Part of a small language model's weights.
Size: 11 layers, width 128, 4 heads of 32, MLP 320 SwiGLU, vocabulary 8192, 4.17M parameters.
Architecture: RMSNorm before each block, no biases in attention or MLP, untied embeddings.
Training: 184M tokens, 6320 steps.
Each number is 50 + 10 x the weight over its row's rms, rounded and kept within 0 to 99. Layers, rows and columns count from 0. The size before them is the row's rms in percent of the matrix's.

# k: layer 6 attention key, 128x128, rms 0.0825, rows 121-127, columns 64-127
# q: layer 6 attention query, 128x128, rms 0.0844, rows 122-127, columns 64-127
# v: layer 6 attention value, 128x128, rms 0.0649, rows 96-127, columns 64-127
# o: layer 6 attention output (transposed), 128x128, rms 0.06, rows 96-127, columns 64-127
# gate: layer 6 MLP gate, 320x128, rms 0.0823, rows 0-9, columns 64-127
# up: layer 6 MLP up, 320x128, rms 0.0746, rows 0-8, columns 64-127
# down: layer 6 MLP down (transposed), 320x128, rms 0.0681, rows 0-8, columns 64-127
k121 124:40 54 52 53 51 38 70 53 52 51 55 42 32 65 40 49 46 53 50 59 63 46 52 61 45 56 55 39 56 54 63 47 48 51 46 55 57 46 31 56 40 67 75 38 40 42 48 39 45 50 63 47 34 46 65 37 67 37 46 44 49 50 50 67
q122 109:40 48 56 55 52 39 44 34 60 52 60 58 41 39 71 52 70 45 35 40 48 53 52 50 49 55 55 37 62 46 48 48 38 46 53 48 60 43 66 37 81 58 46 62 32 52 36 38 41 46 52 67 63 41 48 50 54 66 53 34 71 57 47 40
k122 115:54 45 63 58 44 47 44 48 52 47 45 34 49 49 62 53 56 51 51 46 53 46 37 42 62 44 63 63 47 43 43 62 41 45 71 51 45 37 56 53 55 36 38 44 28 45 70 53 32 48 49 39 56 65 58 61 46 55 61 46 51 50 36 36
q123 118:55 63 58 41 60 45 54 36 36 50 49 49 54 56 23 50 48 42 49 55 46 60 64 70 50 59 45 43 57 43 58 34 42 49 44 45 44 68 57 42 31 63 41 57 53 56 40 65 42 44 63 46 49 54 47 47 56 61 30 52 44 43 42 66
k123 117:52 52 53 20 43 65 64 62 56 50 48 42 40 34 38 58 39 56 51 64 61 52 49 63 53 35 52 42 56 54 46 38 50 60 41 47 55 49 45 59 33 50 69 48 56 50 42 37 46 43 58 46 47 31 45 35 57 47 38 49 52 56 49 64
q124 119:51 53 63 45 55 48 70 53 65 36 51 58 50 59 54 40 35 61 57 37 54 54 53 46 29 51 63 61 30 47 51 52 59 71 44 47 47 44 27 58 47 50 45 25 53 55 48 61 62 49 45 41 50 44 62 51 44 44 38 57 38 43 45 44
k124 121:30 48 50 50 53 46 54 67 58 65 35 71 80 62 47 38 62 61 38 34 49 47 61 42 38 57 62 60 49 42 48 38 57 57 29 56 43 50 44 39 57 45 45 56 70 35 59 44 68 40 56 58 53 67 54 43 54 37 56 32 46 49 59 49
q125 107:64 55 50 45 50 50 42 18 53 47 71 49 59 56 58 39 38 42 50 48 54 50 41 50 51 56 34 51 51 69 40 60 43 44 50 41 40 50 51 37 55 41 50 42 37 52 61 45 45 48 53 48 30 60 46 50 65 60 63 39 59 41 40 36
k125 098:61 45 61 48 57 34 52 38 54 62 58 52 46 57 45 47 47 38 45 63 52 40 37 53 48 41 33 45 63 51 26 41 45 36 40 46 45 50 60 53 46 48 45 53 53 47 47 50 62 64 39 43 66 48 49 53 62 57 56 64 70 48 44 57
q126 124:37 45 40 60 40 60 34 34 55 43 43 42 29 77 57 37 44 40 47 48 45 57 47 78 47 42 53 31 51 49 64 38 39 53 53 48 54 57 49 51 60 64 48 50 34 58 45 44 36 38 56 48 60 46 54 46 70 42 46 35 68 54 56 53
k126 109:39 58 59 36 42 46 37 53 48 68 48 37 56 49 57 44 65 52 53 41 33 42 57 68 61 55 65 50 44 55 50 53 65 43 65 43 37 45 63 36 40 37 41 32 30 34 62 42 52 40 52 53 39 57 65 55 38 52 57 51 45 55 45 35
q127 103:38 40 27 61 48 55 47 70 55 67 39 41 38 38 43 67 34 50 61 59 41 51 50 49 74 49 57 49 49 52 37 36 51 58 45 41 53 62 50 62 48 38 56 52 49 55 40 46 46 59 48 61 64 50 53 35 57 44 49 73 58 60 68 68
k127 101:38 57 48 38 47 58 26 50 39 45 59 46 62 39 54 51 60 53 44 30 42 49 49 62 49 67 59 59 26 37 53 47 54 58 71 46 59 68 52 49 58 43 35 38 41 64 70 58 60 31 58 47 42 55 57 66 42 47 51 59 50 49 53 32
v96 103:51 51 69 62 54 46 43 67 44 82 52 39 66 44 55 32 66 46 56 50 57 54 65 55 57 48 57 37 56 63 59 69 50 41 38 41 47 41 46 24 43 51 50 52 55 53 53 50 47 70 42 51 53 41 46 52 49 28 45 50 50 45 65 52
o96 100:63 50 39 53 50 42 47 61 55 41 60 46 71 40 39 55 40 50 47 57 52 41 45 51 50 57 60 45 41 57 32 56 49 45 40 58 32 60 45 43 65 62 58 42 56 51 56 63 58 35 57 68 64 48 46 35 63 30 55 66 51 48 48 50
v97 094:58 43 63 32 52 46 49 52 69 70 48 61 48 45 52 52 58 32 67 51 57 40 30 30 49 53 45 53 61 57 65 40 77 61 59 59 45 60 32 54 42 43 44 65 35 44 49 43 45 52 48 56 53 62 67 45 46 55 54 46 47 57 53 46
o97 098:59 57 28 72 55 43 59 38 54 54 30 55 51 52 38 40 54 46 47 46 46 53 58 51 44 51 53 61 43 52 71 43 55 39 56 43 48 58 65 60 44 40 44 70 46 40 40 44 56 60 34 52 55 50 49 38 30 43 56 69 51 50 54 51
v98 099:56 61 36 69 56 53 43 61 56 52 54 45 48 44 61 68 32 55 61 47 68 40 60 65 62 46 59 48 67 56 53 35 51 39 51 62 33 69 54 38 39 56 40 43 42 60 46 53 59 52 44 45 64 44 48 44 56 49 53 43 52 36 49 58
o98 099:51 75 56 58 49 46 64 42 50 59 54 56 58 45 49 46 47 40 60 56 46 30 59 57 45 59 50 72 29 60 49 57 61 52 40 53 51 54 53 62 45 46 53 48 49 44 52 43 59 52 57 48 63 37 52 28 28 50 65 65 40 73 50 55
v99 103:58 75 68 36 56 43 41 51 66 49 35 53 66 47 63 37 53 45 54 46 57 36 41 43 68 40 64 35 43 51 40 58 52 59 60 68 38 49 44 34 45 33 57 41 48 37 49 46 56 48 40 64 44 75 46 37 31 34 49 47 35 50 49 61
o99 104:47 49 42 58 57 57 42 62 54 64 44 41 55 37 38 41 49 64 53 46 58 48 55 39 53 57 49 52 47 51 43 63 50 28 55 48 64 51 37 49 48 48 60 63 47 60 71 26 59 47 54 53 47 38 63 28 23 36 53 64 62 68 50 44
v100 105:52 48 38 44 42 42 43 47 67 66 37 64 31 61 45 40 30 23 56 43 33 40 46 56 48 36 57 35 60 48 52 51 43 53 52 36 53 60 21 35 40 54 45 61 44 56 47 53 32 31 52 44 56 56 43 53 62 55 49 51 48 44 66 52
o100 103:40 51 45 50 57 52 53 56 29 52 36 51 47 57 57 73 51 66 61 37 58 50 68 69 54 51 49 64 46 37 46 40 72 61 54 58 33 43 48 68 61 47 34 62 44 46 53 29 51 59 47 46 69 57 43 59 39 37 43 60 36 49 52 41
v101 099:44 59 64 57 56 32 37 39 44 39 41 43 46 66 57 41 42 54 63 47 50 59 38 37 28 65 53 42 43 20 71 44 26 49 47 53 57 35 51 47 51 33 49 41 49 66 46 58 56 25 51 55 58 51 44 59 62 65 41 57 41 54 39 56
o101 096:46 61 48 34 72 47 49 52 30 61 28 50 53 43 43 49 50 49 39 54 44 41 74 52 52 39 56 46 54 40 52 50 40 55 63 54 61 51 44 23 46 53 50 79 59 54 49 62 51 76 58 62 42 59 55 68 52 72 72 34 61 51 38 34
v102 103:35 45 36 48 49 38 55 30 47 62 51 47 30 58 53 42 65 59 39 47 62 38 60 50 44 58 42 49 59 44 35 37 42 46 53 44 45 54 43 71 45 48 55 43 49 58 61 53 48 44 44 61 62 48 46 41 35 68 52 40 65 64 27 57
o102 103:48 50 49 44 52 69 42 54 67 59 67 46 36 49 49 39 59 53 47 43 49 51 64 59 56 56 63 40 42 34 62 28 31 40 48 44 47 40 52 42 42 38 50 76 43 47 42 52 46 56 52 46 57 54 55 59 44 59 40 50 61 61 45 46
v103 103:51 59 78 59 45 53 44 43 50 48 48 42 45 70 52 40 68 46 42 48 47 56 54 53 43 72 44 29 48 52 44 43 53 41 52 50 45 59 55 61 51 64 55 50 55 42 32 51 36 38 60 53 48 36 44 48 53 65 36 56 45 55 58 26
o103 100:42 46 50 53 60 60 49 63 43 53 68 45 57 44 47 57 46 50 29 41 33 54 46 44 42 55 31 34 55 63 55 44 46 54 45 48 45 43 33 39 46 48 46 43 55 34 55 48 48 50 34 50 39 48 47 53 42 61 55 50 50 27 49 42
v104 102:58 47 36 60 57 52 39 45 51 54 40 44 40 48 50 64 68 46 50 51 38 37 39 48 57 54 47 37 58 54 38 41 59 55 59 37 67 55 68 47 63 62 66 43 68 58 61 57 52 61 58 62 41 31 53 53 61 46 56 48 60 42 41 39
o104 101:54 54 51 67 49 65 56 41 72 32 52 46 43 51 54 70 51 51 60 50 46 59 41 55 30 39 40 40 46 39 68 40 55 53 56 59 54 50 59 57 53 29 55 52 53 52 48 34 44 23 33 44 53 50 53 34 51 47 40 51 57 54 52 68
v105 085:42 35 48 65 47 30 28 37 37 53 44 54 55 51 46 51 42 55 54 44 51 56 70 45 42 54 47 53 61 40 39 52 52 35 45 47 33 45 69 59 63 55 44 37 50 61 47 62 35 63 41 40 55 46 56 47 50 49 54 59 49 41 59 49
o105 084:54 47 39 41 42 55 63 54 45 31 62 52 46 39 55 46 40 37 58 43 58 56 44 53 43 53 49 54 33 47 46 40 36 54 46 54 49 51 44 68 48 44 53 32 47 57 46 62 56 40 60 40 56 51 60 48 64 50 56 41 43 32 54 58
v106 091:48 47 43 38 43 59 58 51 50 52 63 41 49 58 45 70 24 52 44 56 65 40 46 62 64 62 48 51 38 40 56 31 54 50 58 59 49 44 52 43 68 57 59 56 52 47 48 46 59 33 53 52 48 64 56 50 45 72 63 27 47 54 43 42
o106 090:46 60 63 53 59 50 29 52 49 48 43 61 47 56 35 42 68 57 24 37 32 54 55 37 59 34 58 41 47 41 59 41 44 42 52 66 72 58 65 46 42 60 53 40 40 53 50 49 46 44 29 47 41 51 50 60 36 61 37 38 52 61 56 52
v107 106:34 36 53 33 44 64 52 62 62 46 44 39 48 23 48 69 59 44 46 63 36 48 58 56 50 30 56 37 53 60 48 64 64 56 48 50 66 40 64 50 52 49 41 47 60 34 45 33 35 50 55 44 46 66 48 32 47 43 58 58 33 48 73 56
o107 103:72 29 56 43 44 53 59 54 39 61 59 46 47 39 57 69 55 52 54 42 58 60 20 32 65 54 42 41 41 55 57 51 58 59 37 58 52 46 60 63 62 48 58 32 47 64 59 54 47 50 43 40 54 49 53 36 44 49 54 48 62 50 65 44
v108 108:56 60 58 47 42 42 47 35 71 25 41 71 57 51 47 42 52 57 39 51 43 43 76 53 59 41 49 42 58 54 31 41 41 44 42 46 53 48 48 54 56 52 55 54 45 50 51 38 43 58 42 54 52 36 54 56 63 50 34 66 42 60 55 65
o108 107:31 50 44 53 47 50 45 57 29 54 53 45 49 30 57 62 54 42 45 43 47 51 50 41 70 50 39 45 58 45 43 37 48 50 53 50 46 25 29 49 61 44 54 38 48 45 54 40 33 37 61 51 54 53 58 44 43 51 57 49 51 51 46 36
v109 094:62 51 58 40 45 44 41 61 32 58 48 47 67 54 45 32 49 38 44 57 59 60 55 41 47 51 40 51 57 36 47 55 57 42 40 70 45 67 47 47 43 53 45 53 54 37 57 53 33 47 64 40 56 50 57 53 46 39 62 47 58 38 45 34
o109 092:55 50 41 50 46 40 43 50 39 51 63 45 52 60 43 39 39 52 61 37 47 43 46 32 37 67 52 32 50 68 50 48 43 44 43 35 43 74 58 40 46 54 46 38 53 47 43 72 73 40 43 57 46 55 49 40 61 50 41 61 36 36 50 47
v110 097:47 50 23 73 57 49 50 56 50 62 49 57 35 54 49 60 51 43 50 46 43 53 53 41 45 27 35 46 58 51 54 64 40 54 45 38 55 68 38 38 48 69 46 44 41 51 29 51 46 66 50 42 58 36 47 60 66 37 52 49 73 38 53 50
o110 098:42 59 50 40 34 40 53 38 48 51 49 57 42 47 51 68 49 53 75 43 67 40 50 55 31 53 60 50 44 53 52 50 66 67 39 43 31 52 54 51 56 46 48 49 48 42 30 53 49 41 49 46 65 53 40 50 63 42 35 64 49 49 50 57
v111 106:42 61 43 66 49 39 48 41 19 56 45 45 45 66 57 43 30 39 53 51 75 54 35 45 37 59 40 56 30 41 55 62 47 51 45 41 85 39 66 57 58 41 43 58 58 64 66 53 47 42 49 45 58 50 53 57 54 52 44 40 55 41 46 42
o111 100:57 41 39 54 55 49 39 63 57 54 41 45 43 51 49 50 47 38 50 65 59 52 60 35 19 49 45 34 41 32 63 62 32 45 56 58 56 53 55 55 49 58 55 58 50 47 47 54 63 42 37 54 52 54 50 61 69 52 47 37 43 52 41 46
v112 099:40 30 43 51 56 44 60 56 39 47 53 54 49 53 55 36 47 58 42 36 50 49 56 63 41 52 41 29 44 76 72 43 65 43 46 40 47 22 45 60 57 45 60 50 50 52 66 44 46 51 48 42 52 57 50 38 43 60 63 27 57 51 49 45
o112 089:60 56 43 43 53 49 34 53 55 53 61 49 63 62 48 53 58 43 41 58 46 59 45 36 46 51 54 48 59 41 52 26 30 41 59 57 63 61 59 29 57 51 52 65 56 45 13 61 45 46 56 75 55 36 56 49 56 60 35 39 54 63 45 61
v113 091:50 35 65 36 56 44 45 37 50 41 51 55 49 52 54 42 59 53 46 58 62 42 58 48 69 54 48 53 64 42 56 49 55 66 51 45 32 61 38 37 41 78 34 60 31 50 46 52 63 68 51 37 41 40 50 59 36 50 62 59 37 68 49 57
o113 090:47 72 30 67 34 44 40 51 53 39 39 44 46 50 54 50 59 67 38 38 35 50 53 58 52 44 51 51 57 43 52 42 54 57 73 45 50 52 54 52 50 39 52 37 33 39 40 48 52 39 58 50 49 49 43 22 45 51 30 53 56 50 40 39
v114 099:47 18 48 66 47 51 56 50 48 48 33 43 45 35 55 56 39 60 54 54 43 55 45 35 51 60 56 44 46 43 65 57 38 47 52 44 50 42 39 60 41 49 26 49 39 39 46 34 63 65 59 40 43 37 41 66 46 51 47 51 55 53 40 36
o114 097:40 47 51 31 49 55 67 56 38 48 48 51 46 54 50 43 57 67 37 67 39 61 32 36 62 67 71 54 43 63 43 57 49 58 54 45 43 38 59 52 66 61 51 43 38 44 64 65 56 58 52 51 36 74 48 64 56 64 56 30 49 50 63 42
v115 104:55 66 41 35 50 37 46 65 60 53 53 50 35 60 50 58 62 62 35 51 49 45 49 47 71 26 53 49 75 50 44 68 50 55 48 45 63 59 57 54 50 52 50 58 45 55 44 40 49 40 50 62 53 30 55 57 55 34 47 51 55 40 49 47
o115 105:48 41 52 69 41 55 49 53 49 57 58 50 56 42 51 62 59 50 62 28 45 47 37 65 43 38 56 49 53 43 58 52 68 38 46 65 38 46 55 41 35 43 62 43 43 37 49 57 36 36 43 38 71 58 57 33 55 31 52 64 64 58 33 53
v116 091:51 72 62 44 47 52 58 57 71 44 46 49 46 50 49 63 50 44 58 49 44 42 52 38 69 57 49 55 70 60 49 42 46 54 57 53 34 65 59 55 44 58 48 55 44 38 46 47 39 43 55 51 59 75 60 50 49 40 38 46 45 51 51 67
o116 088:49 46 43 59 52 52 38 50 42 68 45 45 53 44 57 62 41 53 51 33 52 51 53 27 65 56 51 62 38 47 39 38 54 43 33 67 39 50 56 51 39 48 65 33 47 45 61 47 44 70 48 46 44 58 52 46 25 47 55 61 56 63 62 43
v117 099:42 38 54 37 45 39 54 57 37 47 64 27 34 27 54 56 43 49 62 44 49 40 29 47 37 53 55 63 45 45 54 46 46 52 60 56 78 50 71 50 49 34 54 52 56 46 66 34 64 58 51 45 41 65 53 56 55 50 57 40 59 54 41 58
o117 100:70 63 46 55 49 56 52 49 51 37 39 55 50 51 48 52 53 50 48 58 66 62 39 61 56 51 52 60 46 46 57 58 50 46 39 55 47 60 76 57 44 56 57 42 50 56 62 63 57 48 57 40 32 66 24 57 56 52 55 51 38 51 63 46
v118 091:64 44 46 54 42 47 44 43 44 42 34 50 51 49 50 65 46 60 43 46 33 48 50 67 68 64 39 60 33 65 52 43 45 45 57 45 50 38 46 62 59 75 33 48 45 59 48 36 56 51 45 51 34 46 61 41 34 51 73 47 61 52 40 51
o118 098:53 66 50 57 36 53 62 61 53 26 39 72 52 60 57 47 49 52 43 56 42 56 39 48 57 51 56 68 49 44 47 41 48 47 50 33 47 54 55 62 44 50 49 52 38 61 38 50 54 29 50 47 27 60 32 48 63 41 35 32 47 54 54 68
v119 104:50 73 62 53 46 56 67 42 44 38 50 47 47 67 40 50 60 49 57 52 51 48 52 69 43 68 58 48 59 40 49 33 40 34 46 63 35 66 54 58 45 33 36 53 42 44 36 46 41 41 44 47 56 51 55 37 44 51 37 61 60 36 46 62
o119 108:55 52 67 51 49 47 66 43 38 63 54 58 71 49 40 43 50 31 55 60 60 45 56 33 48 59 39 65 48 54 53 60 29 46 42 52 50 57 35 49 50 50 45 52 52 47 47 60 60 57 47 40 38 59 58 64 46 59 66 66 37 53 53 44
v120 092:53 37 59 42 53 40 48 60 50 68 58 45 38 41 52 46 53 42 50 43 61 49 51 23 46 38 67 53 49 47 48 37 80 50 55 63 25 73 66 54 44 41 39 50 34 38 35 33 44 72 51 54 41 66 57 48 32 41 46 46 64 47 57 59
o120 093:64 37 42 64 49 60 59 31 58 58 52 45 49 50 41 43 58 58 54 37 68 43 35 50 61 52 45 63 48 61 49 38 29 47 51 54 45 72 53 48 45 43 50 24 45 38 49 63 46 56 64 50 46 56 41 58 38 39 46 66 50 35 65 51
v121 110:58 40 65 58 51 38 49 60 37 53 60 35 63 56 49 52 26 40 47 52 54 57 33 49 39 74 46 48 36 42 58 39 40 62 51 67 77 59 56 59 52 44 49 41 59 52 58 37 66 53 55 45 42 60 54 53 36 38 39 31 65 35 33 38
o121 109:61 53 45 57 62 53 49 40 76 50 42 54 45 59 43 62 54 68 42 59 51 50 47 38 34 50 41 38 51 44 61 57 48 65 51 52 49 70 56 39 43 66 46 53 40 47 50 59 45 47 45 53 19 64 35 69 58 40 36 37 25 43 46 63
v122 092:50 45 57 48 43 55 47 42 55 33 44 60 61 50 45 31 52 53 50 66 22 47 55 46 57 57 35 48 58 64 45 41 41 50 49 68 49 47 45 47 56 57 63 45 53 59 42 51 52 41 41 42 41 27 38 38 55 54 67 50 50 64 57 50
o122 092:42 60 52 60 48 39 63 64 34 25 65 62 45 41 62 56 50 54 41 40 46 49 40 50 48 50 46 56 56 56 49 38 36 49 41 31 46 36 34 54 64 30 38 53 30 59 38 58 53 35 49 42 55 37 47 42 55 54 53 41 51 43 32 48
v123 107:43 33 66 49 48 62 46 53 69 42 70 60 61 41 44 31 63 46 45 58 13 49 44 59 49 53 53 47 47 43 41 37 37 48 53 41 48 44 31 41 55 34 52 43 52 51 45 50 45 27 45 46 56 53 35 52 58 56 37 39 51 45 60 45
o123 106:49 43 67 35 67 49 68 45 41 38 57 56 57 47 45 61 64 55 47 53 49 45 54 75 60 36 41 48 53 52 50 53 56 42 43 44 38 52 29 44 54 51 35 62 58 62 61 46 52 57 52 51 60 46 59 47 47 41 61 49 49 54 47 52
v124 107:57 55 50 45 42 57 36 53 42 30 64 78 61 44 55 49 60 34 48 49 54 52 32 50 52 59 50 57 46 35 56 45 59 39 49 50 59 32 42 38 56 59 41 42 51 39 68 51 62 33 44 46 46 47 40 53 62 64 73 49 57 64 32 52
o124 111:35 44 47 58 54 42 52 51 42 26 44 56 39 62 55 44 53 47 37 60 15 48 57 60 29 46 34 52 48 53 53 63 53 30 58 58 63 50 41 53 45 54 36 45 46 65 51 33 69 58 50 55 59 33 68 37 72 50 48 55 56 49 51 56
v125 096:38 33 49 39 39 59 59 52 46 35 60 49 57 51 46 25 59 49 41 49 52 44 53 49 30 48 54 29 60 54 49 50 51 41 51 41 41 39 48 41 59 54 56 41 61 41 46 56 34 61 62 39 61 78 57 47 60 72 55 57 60 46 44 61
o125 099:55 54 51 23 54 46 43 40 43 33 68 61 46 48 59 54 40 56 61 57 49 50 50 48 49 43 32 39 45 47 54 34 42 71 37 54 57 62 51 50 64 49 51 37 64 56 38 49 50 70 54 51 49 38 71 61 43 65 34 52 59 50 62 48
v126 096:57 65 50 55 51 37 64 56 31 37 57 33 57 39 53 60 46 37 58 55 41 54 36 37 44 63 64 29 37 54 57 44 31 57 47 43 45 55 73 64 40 54 33 55 62 41 56 46 40 41 51 30 49 66 63 52 39 34 67 44 68 59 56 41
o126 097:59 46 56 41 60 69 56 43 65 67 52 50 58 58 48 69 32 58 50 57 59 46 49 31 53 52 54 49 45 32 53 48 41 43 28 62 61 61 54 63 48 64 58 45 47 43 50 54 46 61 49 53 25 58 33 62 40 59 47 47 46 47 34 51
v127 092:43 41 41 50 47 54 49 66 53 58 49 46 50 61 54 43 47 51 44 47 24 54 53 52 36 47 40 51 60 48 35 67 43 64 63 52 72 37 65 59 53 54 64 56 70 41 33 42 46 29 49 76 52 61 56 50 46 50 63 59 42 48 41 26
o127 091:60 47 48 37 59 58 56 42 44 33 61 56 45 52 54 57 52 55 71 47 53 67 53 53 46 53 57 40 52 61 61 46 55 65 50 42 49 47 62 49 41 47 58 65 56 58 47 45 41 40 39 47 50 53 50 45 54 47 31 47 45 34 41 65
gate0 097:42 48 39 56 49 60 60 38 44 49 42 48 40 44 38 37 63 46 66 62 57 66 48 52 30 64 45 26 50 54 45 40 58 45 41 33 56 59 35 49 40 62 51 47 58 47 54 58 38 42 58 42 58 55 60 53 67 45 38 49 58 55 61 34
up0 104:36 55 62 43 54 46 56 49 51 42 54 53 70 51 50 54 38 62 65 48 30 38 52 44 64 58 38 50 34 44 49 31 27 51 57 56 66 42 51 50 51 43 63 42 39 46 49 15 63 56 48 55 41 54 44 47 45 55 22 63 55 58 47 61
down0 106:58 50 56 56 55 52 52 53 24 71 52 41 43 47 48 55 55 57 59 45 44 49 31 49 54 35 49 45 54 50 40 45 44 60 53 58 56 66 62 46 72 34 53 48 52 42 48 46 68 64 45 60 62 63 41 33 62 44 68 50 34 49 67 55
gate1 097:54 42 43 60 48 41 49 53 59 49 74 38 56 54 53 65 48 46 24 62 40 48 64 43 44 61 40 54 59 59 49 38 50 26 43 50 42 44 48 49 57 41 39 49 45 47 48 47 50 43 44 61 29 45 50 55 66 64 45 51 44 42 42 53
up1 094:58 53 47 53 55 37 43 50 49 48 37 56 49 42 35 41 52 42 63 45 53 49 37 50 34 51 30 58 30 37 47 53 35 56 45 53 58 38 58 62 39 49 60 53 44 56 50 55 56 60 50 30 53 58 60 49 27 45 55 49 46 53 57 37
down1 096:45 36 49 55 56 37 40 38 54 32 64 53 45 61 47 41 66 50 41 52 71 48 61 48 43 43 36 51 58 36 62 52 47 51 49 48 71 41 47 56 44 52 41 45 50 56 61 51 42 57 51 40 40 36 67 59 46 51 32 44 49 58 40 59
gate2 101:55 41 57 47 53 39 60 42 61 70 46 40 47 60 39 45 50 60 55 66 56 34 43 33 25 55 39 24 42 71 44 53 62 34 42 44 61 58 44 53 47 51 38 52 61 50 67 49 42 47 58 47 51 34 43 50 48 45 47 38 43 42 44 68
up2 103:49 51 50 58 59 36 58 47 57 63 50 41 56 46 59 42 47 42 24 61 52 43 47 43 47 30 50 46 55 61 30 51 51 48 51 44 51 47 42 69 57 60 37 30 47 37 59 54 42 42 62 68 43 20 51 59 42 29 47 52 54 56 62 61
down2 100:37 41 38 65 57 60 48 59 61 44 47 53 41 52 44 50 51 53 34 58 54 47 53 57 49 47 59 54 51 45 53 60 52 42 62 55 52 42 46 63 69 66 33 37 48 50 36 43 43 47 58 52 58 46 39 59 43 30 59 57 45 53 55 30
gate3 096:66 60 63 45 46 57 34 64 30 47 56 56 40 62 44 43 46 44 59 52 47 46 44 42 38 56 47 54 21 59 27 49 50 51 57 52 59 46 50 43 39 29 61 52 75 48 49 53 60 54 32 52 36 42 41 33 53 53 56 39 48 44 45 50
up3 094:62 38 55 54 51 61 47 53 47 48 45 49 30 56 55 54 53 53 50 43 40 50 38 56 45 49 69 56 61 43 34 52 40 55 70 54 82 52 38 48 57 55 67 58 52 49 41 49 45 63 44 55 48 27 28 33 59 49 48 35 50 61 51 67
down3 098:58 32 50 49 43 32 41 53 66 41 59 52 51 47 45 49 43 54 48 61 53 66 46 46 79 35 65 53 53 52 46 32 71 39 40 44 58 56 33 75 64 63 54 43 45 52 56 42 43 44 46 54 77 57 43 53 49 52 50 57 57 57 63 60
gate4 092:59 58 67 46 52 56 51 49 42 45 52 46 41 46 49 31 61 40 62 57 56 45 52 48 28 70 47 59 45 65 58 61 49 51 48 55 54 54 54 44 30 42 46 55 48 28 50 48 31 43 55 61 55 45 67 51 76 39 37 37 55 56 32 70
up4 098:75 50 43 51 47 45 49 55 51 46 66 41 59 49 39 50 50 50 38 38 42 54 40 53 62 41 38 30 46 46 53 40 56 37 45 44 51 59 43 64 57 74 60 49 60 44 47 61 63 48 47 30 50 41 54 49 36 40 51 66 55 41 54 57
down4 094:42 57 47 43 56 59 36 30 40 34 54 32 38 44 39 49 51 47 42 59 52 58 60 56 50 36 47 55 53 62 63 63 49 40 50 65 45 55 52 50 37 59 67 47 59 46 51 43 50 51 38 34 54 64 35 48 59 37 49 68 53 23 50 50
gate5 113:43 42 56 51 54 28 51 35 54 44 45 50 52 49 61 48 55 49 63 48 60 44 46 57 50 60 34 54 55 42 42 63 49 59 55 51 49 23 41 46 50 63 37 47 68 66 68 47 66 58 54 63 45 52 49 81 36 56 44 46 24 43 51 34
up5 106:48 53 50 41 51 52 38 52 40 56 55 36 53 47 35 50 56 54 25 34 57 63 37 51 77 57 47 48 46 51 53 33 54 38 53 50 39 66 58 31 59 42 43 58 53 57 43 41 47 43 45 40 52 66 55 53 54 45 61 46 58 64 61 34
down5 099:50 55 59 36 44 30 58 51 42 57 64 50 54 45 55 55 55 53 34 32 64 50 62 57 41 64 47 48 48 59 47 58 35 51 38 73 39 39 42 51 42 43 53 58 57 81 62 18 64 54 40 48 59 35 47 61 29 42 51 49 25 53 53 38
gate6 086:47 47 49 61 57 45 42 46 40 50 56 38 33 49 58 65 69 42 53 60 21 47 51 58 54 35 50 54 43 50 48 54 84 45 32 54 58 43 60 44 39 46 61 39 65 67 54 47 56 46 39 42 38 57 54 48 64 48 31 71 61 64 49 36
up6 088:37 54 40 51 52 62 42 56 59 57 57 46 74 38 44 46 58 56 51 53 63 58 31 52 42 63 47 60 36 39 36 54 49 60 55 58 51 73 51 48 38 38 49 52 31 44 48 42 55 54 58 50 45 60 57 48 49 54 50 48 50 41 54 65
down6 092:71 57 45 51 58 51 25 50 46 48 52 57 36 42 43 51 63 54 57 56 42 72 36 59 51 47 38 57 23 59 58 57 73 65 48 58 59 58 57 49 30 43 62 46 41 59 49 42 48 38 55 46 39 46 54 57 39 42 45 67 55 35 61 73
gate7 093:51 44 57 55 55 64 47 48 60 40 60 50 44 40 46 67 52 41 58 40 38 55 52 36 41 67 43 58 46 40 27 50 66 52 33 40 56 36 77 48 45 41 25 59 49 41 25 57 45 38 37 44 55 55 66 39 54 44 58 60 42 44 43 30
up7 092:50 37 41 47 49 62 63 43 55 61 53 63 50 24 36 72 42 59 50 47 41 51 36 51 57 68 54 51 52 56 35 60 65 55 35 53 57 43 71 31 35 46 52 56 56 52 64 58 48 53 50 39 54 45 48 58 45 42 54 76 44 54 67 29
down7 090:40 64 62 44 38 49 58 57 45 70 46 56 44 32 31 50 53 46 56 37 48 54 41 52 46 52 38 55 54 51 37 51 49 61 52 48 51 50 62 57 64 61 56 40 52 61 65 44 64 39 66 46 62 42 32 49 54 32 52 50 54 47 69 65
gate8 092:63 68 52 48 46 34 50 46 55 67 74 64 68 39 45 49 55 47 37 52 55 33 37 40 38 58 38 58 43 68 51 40 56 48 33 48 55 54 75 46 51 50 64 41 60 46 56 51 65 49 52 46 40 58 65 47 63 42 51 57 43 47 59 51
up8 087:69 57 67 45 46 57 45 46 40 46 52 34 50 65 35 59 55 52 67 54 45 52 65 67 52 47 55 63 37 40 61 56 43 52 58 31 35 58 60 52 32 45 29 47 45 41 42 36 52 43 56 57 51 54 46 57 62 50 37 52 45 44 39 52
down8 090:66 62 60 48 63 60 62 54 57 61 58 58 65 63 44 65 61 42 54 46 59 51 44 60 33 62 36 47 48 65 49 60 66 44 49 30 51 46 57 38 45 59 51 26 62 56 46 44 54 42 44 51 33 41 46 45 59 40 45 72 50 62 43 36
gate9 094:28 39 24 72 40 44 44 52 48 56 35 43 33 47 52 40 47 61 52 44 52 46 58 55 52 59 62 55 55 56 50 46 44 29 53 54 58 34 44 47 50 45 60 50 63 73 53 38 47 36 22 52 54 56 50 51 44 55 60 38 30 63 63 48